From a checkpoint of a small transformer trained on Wikipedia.
Training: a variant of Muon for these matrices, 94M tokens.
Each number is 500 + 50 x the weight over its row's rms, rounded and kept within 0 to 999. Layers, rows and columns count from 0. Numbers have three digits each. The size before them is the row's rms in percent of the matrix's.

# layer 4 MLP up, 640x160, rms 0.251, rows 528-568, columns 80-159
101:474526516552504484423464590483544464516486481501506461602596468486480567367526445496406560496509428534494530536546438597486508493639449514482524403529533530466437454527503558550495421503455537530442601505487483573512506572469501567443554453
099:556574505493545528629485531489411525478509623457487498521469522540506540533506541521499554500347525486547511424517505532487512485547521554521568525481429432547402446448559500554526501554476456532421529583527623421504504473588482487544576596
079:527508480574469499514501458453533445489568517482482515535490505500478479565481489461531489535512417502396511558515545469374544499555534489458502472535438508556442403479634505522490384468578634463492513556423544587518619552499400496485466524
105:543541478479600490520539482509378470470472530587562479483500517537495520492549406485470541544587617461585492484586464490529535462496447491459503524489412479441498513531509518559464458419594444530558542463560455460423528386506514521522458513
103:540440497443487493532521474510419508520467501472593528465472506577497553520494552460501515463568448435512495566481389507549483458586479480485478420487452500548537491464468444517540551501414434475643521440482503584520501548476516444499378493
110:549524486510440508391481507495519433449523424534464503548513508383493422450526362444558500550460514505472535476512510355474513577427529570503558465527558535504480451486468648475568404566445386449505522523543449561422536465542552517499538493
105:424523498538530520526482423560535586462451535583404584543559557493498542473509436508460564563466468540436519382533509483486465504524510509450424520493416466417579450498459518442478559551535597545519548478507454486498498531464410419512488427
095:521455517478434531481481559581516551527494568478446544523418537514452437533539556460517588590470548494498373543440435515422410542536568494458489476520521448516485491513516441453565527591497531590397538529501538494520514544578483485500445440
114:437421610513498470528602548590500450521352524467497480537435477457446619447440399531507436527429515572397523550456489545561506462512528544537495491517548537512473441467508605389504462446526553534526502481605470531600511537534528497508442520
128:485466483549433545493487572462490487530451437468424433512497473475464578482644528486434460569497648469518502449495466511465445479491487536437443535496564530551567532516354532540463475345499463543546531535502458575480501471455555549450480457
106:548480363521494591447577576487518514622469505466476445412458558498460514464554473581481576601529552488512456466542424505533475504546521508434511508529506539489536532553477482542403569534490433499491514539574580513508565405501480482615521508
104:494501531593485507511576527458543522471515612527515406545531551475457458460478438660446531572483496531593446574493489541441501517538550541453501502359474534536485486540421435503535517497469544490537559439535564500553482443531515495415492413
089:492511385611524545498500572455443531512431479544493440564525528511450501497576489529457613545485529565489580566442472503492455430489515519540413527466522462465568459530453446444563408496361462453373536526532521455493461436542523512570469405
108:430504548499445487444556509389497506596559534589552583499520535512435412489496552516498526496414491440450499491523446542454537513513619426435510429464504498463411601577505486520486480448565447447472548603452490504564587526525426467465543458
097:587526542549462556482448483469524507429427491447453480465507461506468487524509488408476492525498552455509515459497413519561445532581572391477493419464493524518527614574455571424509484475460447545548459598490498459532521535461412488536466431
092:602476626465433515490425556480469473542588534457443439484457525568520478531518406471518583481571526504496443484464509559516501477573565460505590522590488499497588459520452464544465532465467530491467421495517416449498389499463497466473431578
095:558476475466512572353534566619495498528488594432444500473476571456525412445497496470515576484541452447518488468425490502496475554435527543608552452465463510466517460581450511541492485514508513562447506405490577487494437493461550412484530528
102:526533443603452574513487527422511516498553476449429523581528482454497382542473523534534475614455496479518465506575429536477512412464494419513561418484504483605498568533450486502571531537478452579478489492565539542522476590523485420586469566
086:528529474471523574507572481499557511576444521400506504531489574487436514577570486469360574524510424493473525606481510485406400450510470469492520407448470483489572555518530491461537417535567531521470413440588452546430453433503428495382563549
098:468522458537431502510429457504480584413466557435554490510422577455569530476485495575520514529540455567503507415493523486484518483471556423499504494523511523442505505497547503542611460483443511433505449485537541551498504481506458418450555607
088:589506418530570537421579500427440518415547556513480592568441499464485517480577452451469417510447502454563505475467508415441452449510516493600595458544459469500486485538474526560468439575479504542453450541450451537510424537546467556486659548
099:571506488467508530478484496471493480557579606421544517510434474451497500464519511519542455473523488484482539531565489556518561546464492487385583478428390499601490515538512499485474452417508440586419438459514518477404535379563470495497480506
094:541494461491489466434485521468462495540516545543546540524417539537501500497433574532475553488568515444452494491538536540454508455514472462598495499381425486537445507510587524499504355575452499530476471584516524578439538547494454534490484569
107:520442499465480474456522498554525562322466500552538581536489427487432425453499441522479543564588440542465420494467551503406555534514526470528448504481471583475410509533526455536535475527454590522548427624488558556527476580518456459434505455
096:492500480585469531404512497455534444475509484510567538522509439463504484449434409482421383576586599542412491506442524375582479472567493564476493499416474563338399476443474524466506519457461516454532501459521492551525474480497489509505458433
118:510450521522513515505398566508541488503416525512477473448496541372481441429520555532605491449407532494565519513338510472491451473494456464514543545444487475480467535485532492523492395464467539606470530600483556495436509516518518513524467530
094:461477473455495547441465532501490522515521489501373496458487499583528461464566453583536470520633441486552418483535508468537468458573538428425479546486478530495461497508521471481546571506522517397529531454592523558524518545468503480474441494
100:513544501503553546495540614498429478447525538481520554537466457488509453544478525465570615506561455403459487459601499570561520507548557577459405448550503399454498470513424458511526490538513411525448486506517440519408483623563512542498438511
099:394423607503395550406431463510499497521595566541570573588539527515476470555551444494564439457468529487628470518523517573449520438556483496490529517539447448510555463517544453482474486567502499447404506524471504537515567478485518453519514454
111:481468500510620633443517501556519440474463505483488535568446474506453517465563550446506550509587610491456476495481479582584525548491634465441547516486458531423486513514446466467508591434421408539379500497495464473453505612499488511539472565
090:522459462486426476458559509452440573472479504501510447613511454533474524454436510573541476470576552527431571495513554616430448426518481567546469495456501511407499557469494538533517472535422541611410574427449450487503492455534536486456462493
105:554493458425515479439509469510544503473477507591476569508507417477466526499651551508507588489541546539538479541471549547463424482521478523505479573525464526494626475464583478468466548451473456598464528567456483454445367573467450491442583566
095:448496397542421562480497551523519474463481556519463472417482460547527477351593502440398545462479448386549523471499486498464457533494488486437489503509501535594532463547448570466478506535525580506441491459511579592476457591524480554477440546
096:402513452429491484421485551520495606452449507521482550459509493479597545442519442554611474542487590497455477510517514534478528558446495496476545430525477592525481574419431497488536385572546443471441478470421474394562598478573486490455440492
092:501529487478496601602565580532544557431428517394534478513545527455503440450511501541484473480608458501494504527504396511506499448555523553391577492457420509489550552544541496512574480485523555546479492435542483484456421554521556538513451520
109:515518467549501461472446512521563580533476524523481568470523522477443495485590462492422538533479424470511522569413467514533394472505532497441592463525427507510552480586469497418467403512431491402444534519477471511510485616526545492534456514
091:525452397494551605459456456496512540602529552426509494555472524561512516526551585624470499475528463582615432495455553521448483470544492594454526423451387482464494525435428579521483520475548551405463508522444500469515444529574569468482529512
090:476543478495483536485575617475507560457639420597577502542418500500452558443538448391499472562461495490539441554524451463484473470462510486434479453538467567525573445417525493462537512615484544559451467470490505472476562486534485505506545478
108:469525498508426543435590540507458459535460431476490425534499511493421498448492572490480444473517408449427455501492455504508495497512482646502555509521510524570599515492502469487563463522502504479566500462588555452647521555527561496506570471
103:460458407602501512465490415366491491512566525510555537507581454537504579506434501494443472517455505443539618491513477398492478575538494495429490609526456526459647557393435597448470493475453495460558467476462485469530499571485514457434584467
117:488512521534359473503458502490516435523422626500545605488461444514439535502513467457466451515486425481541602437460537487454539498420525452521520497389469487480565489488530481465476484434435468433474521572534533535527499543574486505530468393
# layer 4 MLP down (transposed), 640x160, rms 0.129, rows 528-567, columns 80-159
103:516468556477596542471419556558605474422488509426452587431443492515386556485507531528590525425477517490350441521573518460500567487490424454577428540436452476510458581514550473553474538554534494529502513511525603466551478457523459416464506548
109:531479454461440507403482408513642576510532485559515483525480421492505426501509438539560482413569567539488582493436523434458507473495329482512523426573535462552613529506473545534534582480493576492463437491500450511538445475437549527526496496
082:547428479464509506509522558570400501497553504513455447452562496407568463502499504500487498481560505500488458531517496535588478510422597414500571476488463493524475546495457438495396541506441473456539607596504531486454580430465516497546462493
105:475532456467526566538448444515469481477512557511473549580558498464465439562596525545484514513515488577535392554563478484508456423414487497594386395526526534486567492518371481535520471478419531467449431494434517447490484498527513494536477442
095:491515541438550497469531444427552434399577485467488419501465474595537502468433532512548452453495444505504458465592534447547502570557385551543389501528462456543496456521460508508491442414492486517479502482495546575401451437492488581545534585
106:525536484497466502475482468582544545556522418601526506457476513531551571550459548427435544540446441585480499604382482465572448520457440546390498485568604503447527519452521415587560499526448566474539512564465451504511382549562487501549501539
100:558509531473509532563428409515444401499425469576486597516587476449543464504512422487488444540484576420488436420544511523502450481564567489496468525496414565479364549536426525528602437453555589548517472489522512545457397488453522470472470418
096:511414486468476493526468472497463514550542540395481486313595450509510520463552510600490523436423400521481464508491557622526474465457541556477478418436481482489509462477389508503467498477538584500557457494493509458481431421480562573532527530
113:443476475462446545493489481500565623481597477493527545450508448514536505476460572472515524518565506457606572564456549473498471468550506526476571437529520550559513450557512494531497572489484497454444448424576520515537425414490523496406357481
122:441520494489497471555515516441464585463492549476446516466432481472503494503536470389396529528478594466582508371489433535518476471534548481507455449480453553467491448449475527532468380440513577543549520566509433589490451626570500507447583399
106:543435503465458487559468555519511536478487475565493535462427481549577431488477479541473552528445405557455560497479531454510457586507570507452404509463592445421445461558473487474478423447540462448513453544494435471511496602551489534402530494
102:488542565461544501560506512569524494437404520432540461421524519513414504524518507456470501513518538585490547506527530490579538514503408498447496391428504561470449459490601510521475537434591481548490591445540507520458463504517428453554463544
090:557487503499387557560477474431519527482447517528454527554594603473559550406480501508421489448454425491481533487539508462496505500417493509589503482434493448587479471525447561482557450459545585477496539528533574513454478466580417540513430452
108:488502536521508561514541542569466512519520468546495572526496544432505507519465597470468465469479456579520496397524484384555433429506495452465485500482586434505481489544553486467477457529499502479573581422417537517471455501520474567391436565
100:596494492537524458532533523546443477455440565464563545563471441570545447583537499532511475440514519465464447473587470502580500421548423565464425549529462417548425431511495575472546477494526450534514509533493473486556500516512401460553558415
093:441515394456524416562523452523502470458464496550523532540486500531516478527544543458438522540468490507482441527568479592468547494546383422499326571496421529575414451542544518444429568575551438536419571545514503533429529538468533555442479516
094:503529510562614499526542395447509508572582521476520417411393482648448515555497501560523556484489452538497458497493432544521523476477444547488392579416443444459437471533551533466419589489479469483473445478501561436459475503529535461565502537
093:466519521509555523602480427462504474551514433522490518548451551507577463620483533526569466508418443455444470533571447547493479459550428423513557421604444500524474506523575461472512492528545534529535439494548539520533458496447562509593450554
086:610365451433540550473486386568441488512508580483539527454424422506465569512471561426474621585521466484568523568491463536513449417488447408496556417514507523447545427511491497566520500524493502479563489483494503398524435504537393492495646539
124:509565524451428522445536529527591490559463533479529510556518415554515507459512494502494473465446553566589542486506513537527504493480320489463490463500506497457448525512531451539516549512500466466444550437499462555545468447455518559571505472
090:498567447512505517519476446416502559559367528438484451487439482482510539522452472498440469471592503388432573580441450514595461485461502521560550514519509525445618528593484448516440462494488491541460527455444454530403469522457495443558472560
096:540429523453489474507538399475434485521532555543505506594499551507460508537468446462486473577466539504469477457416508517485509525460534486462524513480417410498493499476553533535578507407415488559514523550410459538426578490583470517411540481
098:569527539476526377429485481543490474534531456447447469512605461444486455493509462515434522548421479508502547528509501551605505556510507489498461421555480569506438487533426512462384496491482495495412592464473518526446476559592567565506554433
108:487492454523482485479549521497463610432619465435556525522397428488505533472601490485499489518603509609422540462580490474477589508665596482538512529476541555469480493545550402550460445447466494494503484600490461504586442510568495624547548409
096:456407527424505448593448564503503440522417443458517522475432505512418450542478489440537558498525550538472510568630429486523547453457513443528504476538475561464425494531449462464484461521555494532464470552474567596431395519497454493501420537
115:439471519574462397426595461487497521547517493592537582428565527460543487391502549511550456481467454475541562558470649567522512463504479458504473526430481486565532555467525501605450510519488413602413499525484618496504454405535434478521511496
097:609514525514520449504486521530435494487483504458580460477426478410547503507496382455466616492490505517448568468531522471465535445516431569508518532540573519482525454481554533493514492418432486565431535493444514443552405460512484476426581502
098:459512472540515615525437528514493564528546503503569479427470557510595595554558424460529476419494505550469503563503567571565570561421491513457521498428402385497601543446537498559462457508545530509463536398499585495459439478500488471526538438
092:545460498568526456471470521528480529438467480517535604544484438553461432541431560447602491430458417521487516578515441547488540413508482603433397607480482532524495599512531471529515545571473433520504414542604409478492486408455519377466465466
114:461483493456616539465579490415479481503518511482512553565466440476531621461561535516529543389536518498502491489476476469518472429507630405517461488531502537412542470494492504611520578450494498521469569406401447480592508484515500584523468484
091:514445558560488463566538474478478547446459468545511366497531508526521510445393518517435423377502491578533530525538580487489500564450473522480431493554585527429468521471389512500479569525499438454558452448515545519431541511631540488511504538
114:555555521477490498461524433471522502551508567465444469415528591513529506429557522506403432474473481525453504536487509529456458437538454454465416610541537496544606380485494496452482607460526486475503488509511409487498440636408480582518506545
092:482554490526452490500496480534521418483508463510513557506531444471493539528573529546453405471515562493507501585578467595515499475459491446424408558514488448484443469494418468494540462478395437499433558642508446429484536492529544488507529474
097:501525446409491448545544475479529485475477453417413556544485498504531530532517550460475537407482495640574435458502580447499464563456519509534515459449508457535534583470474553537509460437509415449446483483502508420587559477460491543490528499
089:507473577466478486523500450549533533459526403512546470517523566534464587537500442453472520426495498491409437465526541439519551448428429537526452543568468477494530505449494540580577462470576559465570452535443465519528556564389540472557518599
102:410515526537474491519517539495525569495548520426483634503586480410428470522593539556518481557492495472507537537468524505546453541495538475453550524502421498439447465568519482418458534553545471469399491510448512550572476539555464473509479401
100:481466452539487569446489486469525502565564540416478490528480419551519445512469477489540559570493445621502463544401551479565356515548463576439529532499389483495462547493416476524486545468496588460495518396418415468466452511557455497541454534
086:532445486485522497517540466530584457502514556534562550487548475491568482518417497535525491537515512500492497514450486568489499502493514575622551458448532406508480634527494423491541570472481463438475512515441530486554435446329493507551532443
099:577509505520452603540439502463570553461572461510539533415465451458568450520578402481502497465473573544509544543498525524528487536457476506454590426526601471487534466526464531502452522498508490479476431543516354496440469452508520518392526533
101:532440563561498569494515482456455546466525486508501505461528397518502532577553451540538415586493572526539594513530528474502550425471646485557481565588549508404426498488530462488401419615530404501561425489576424492487461590564480533465455499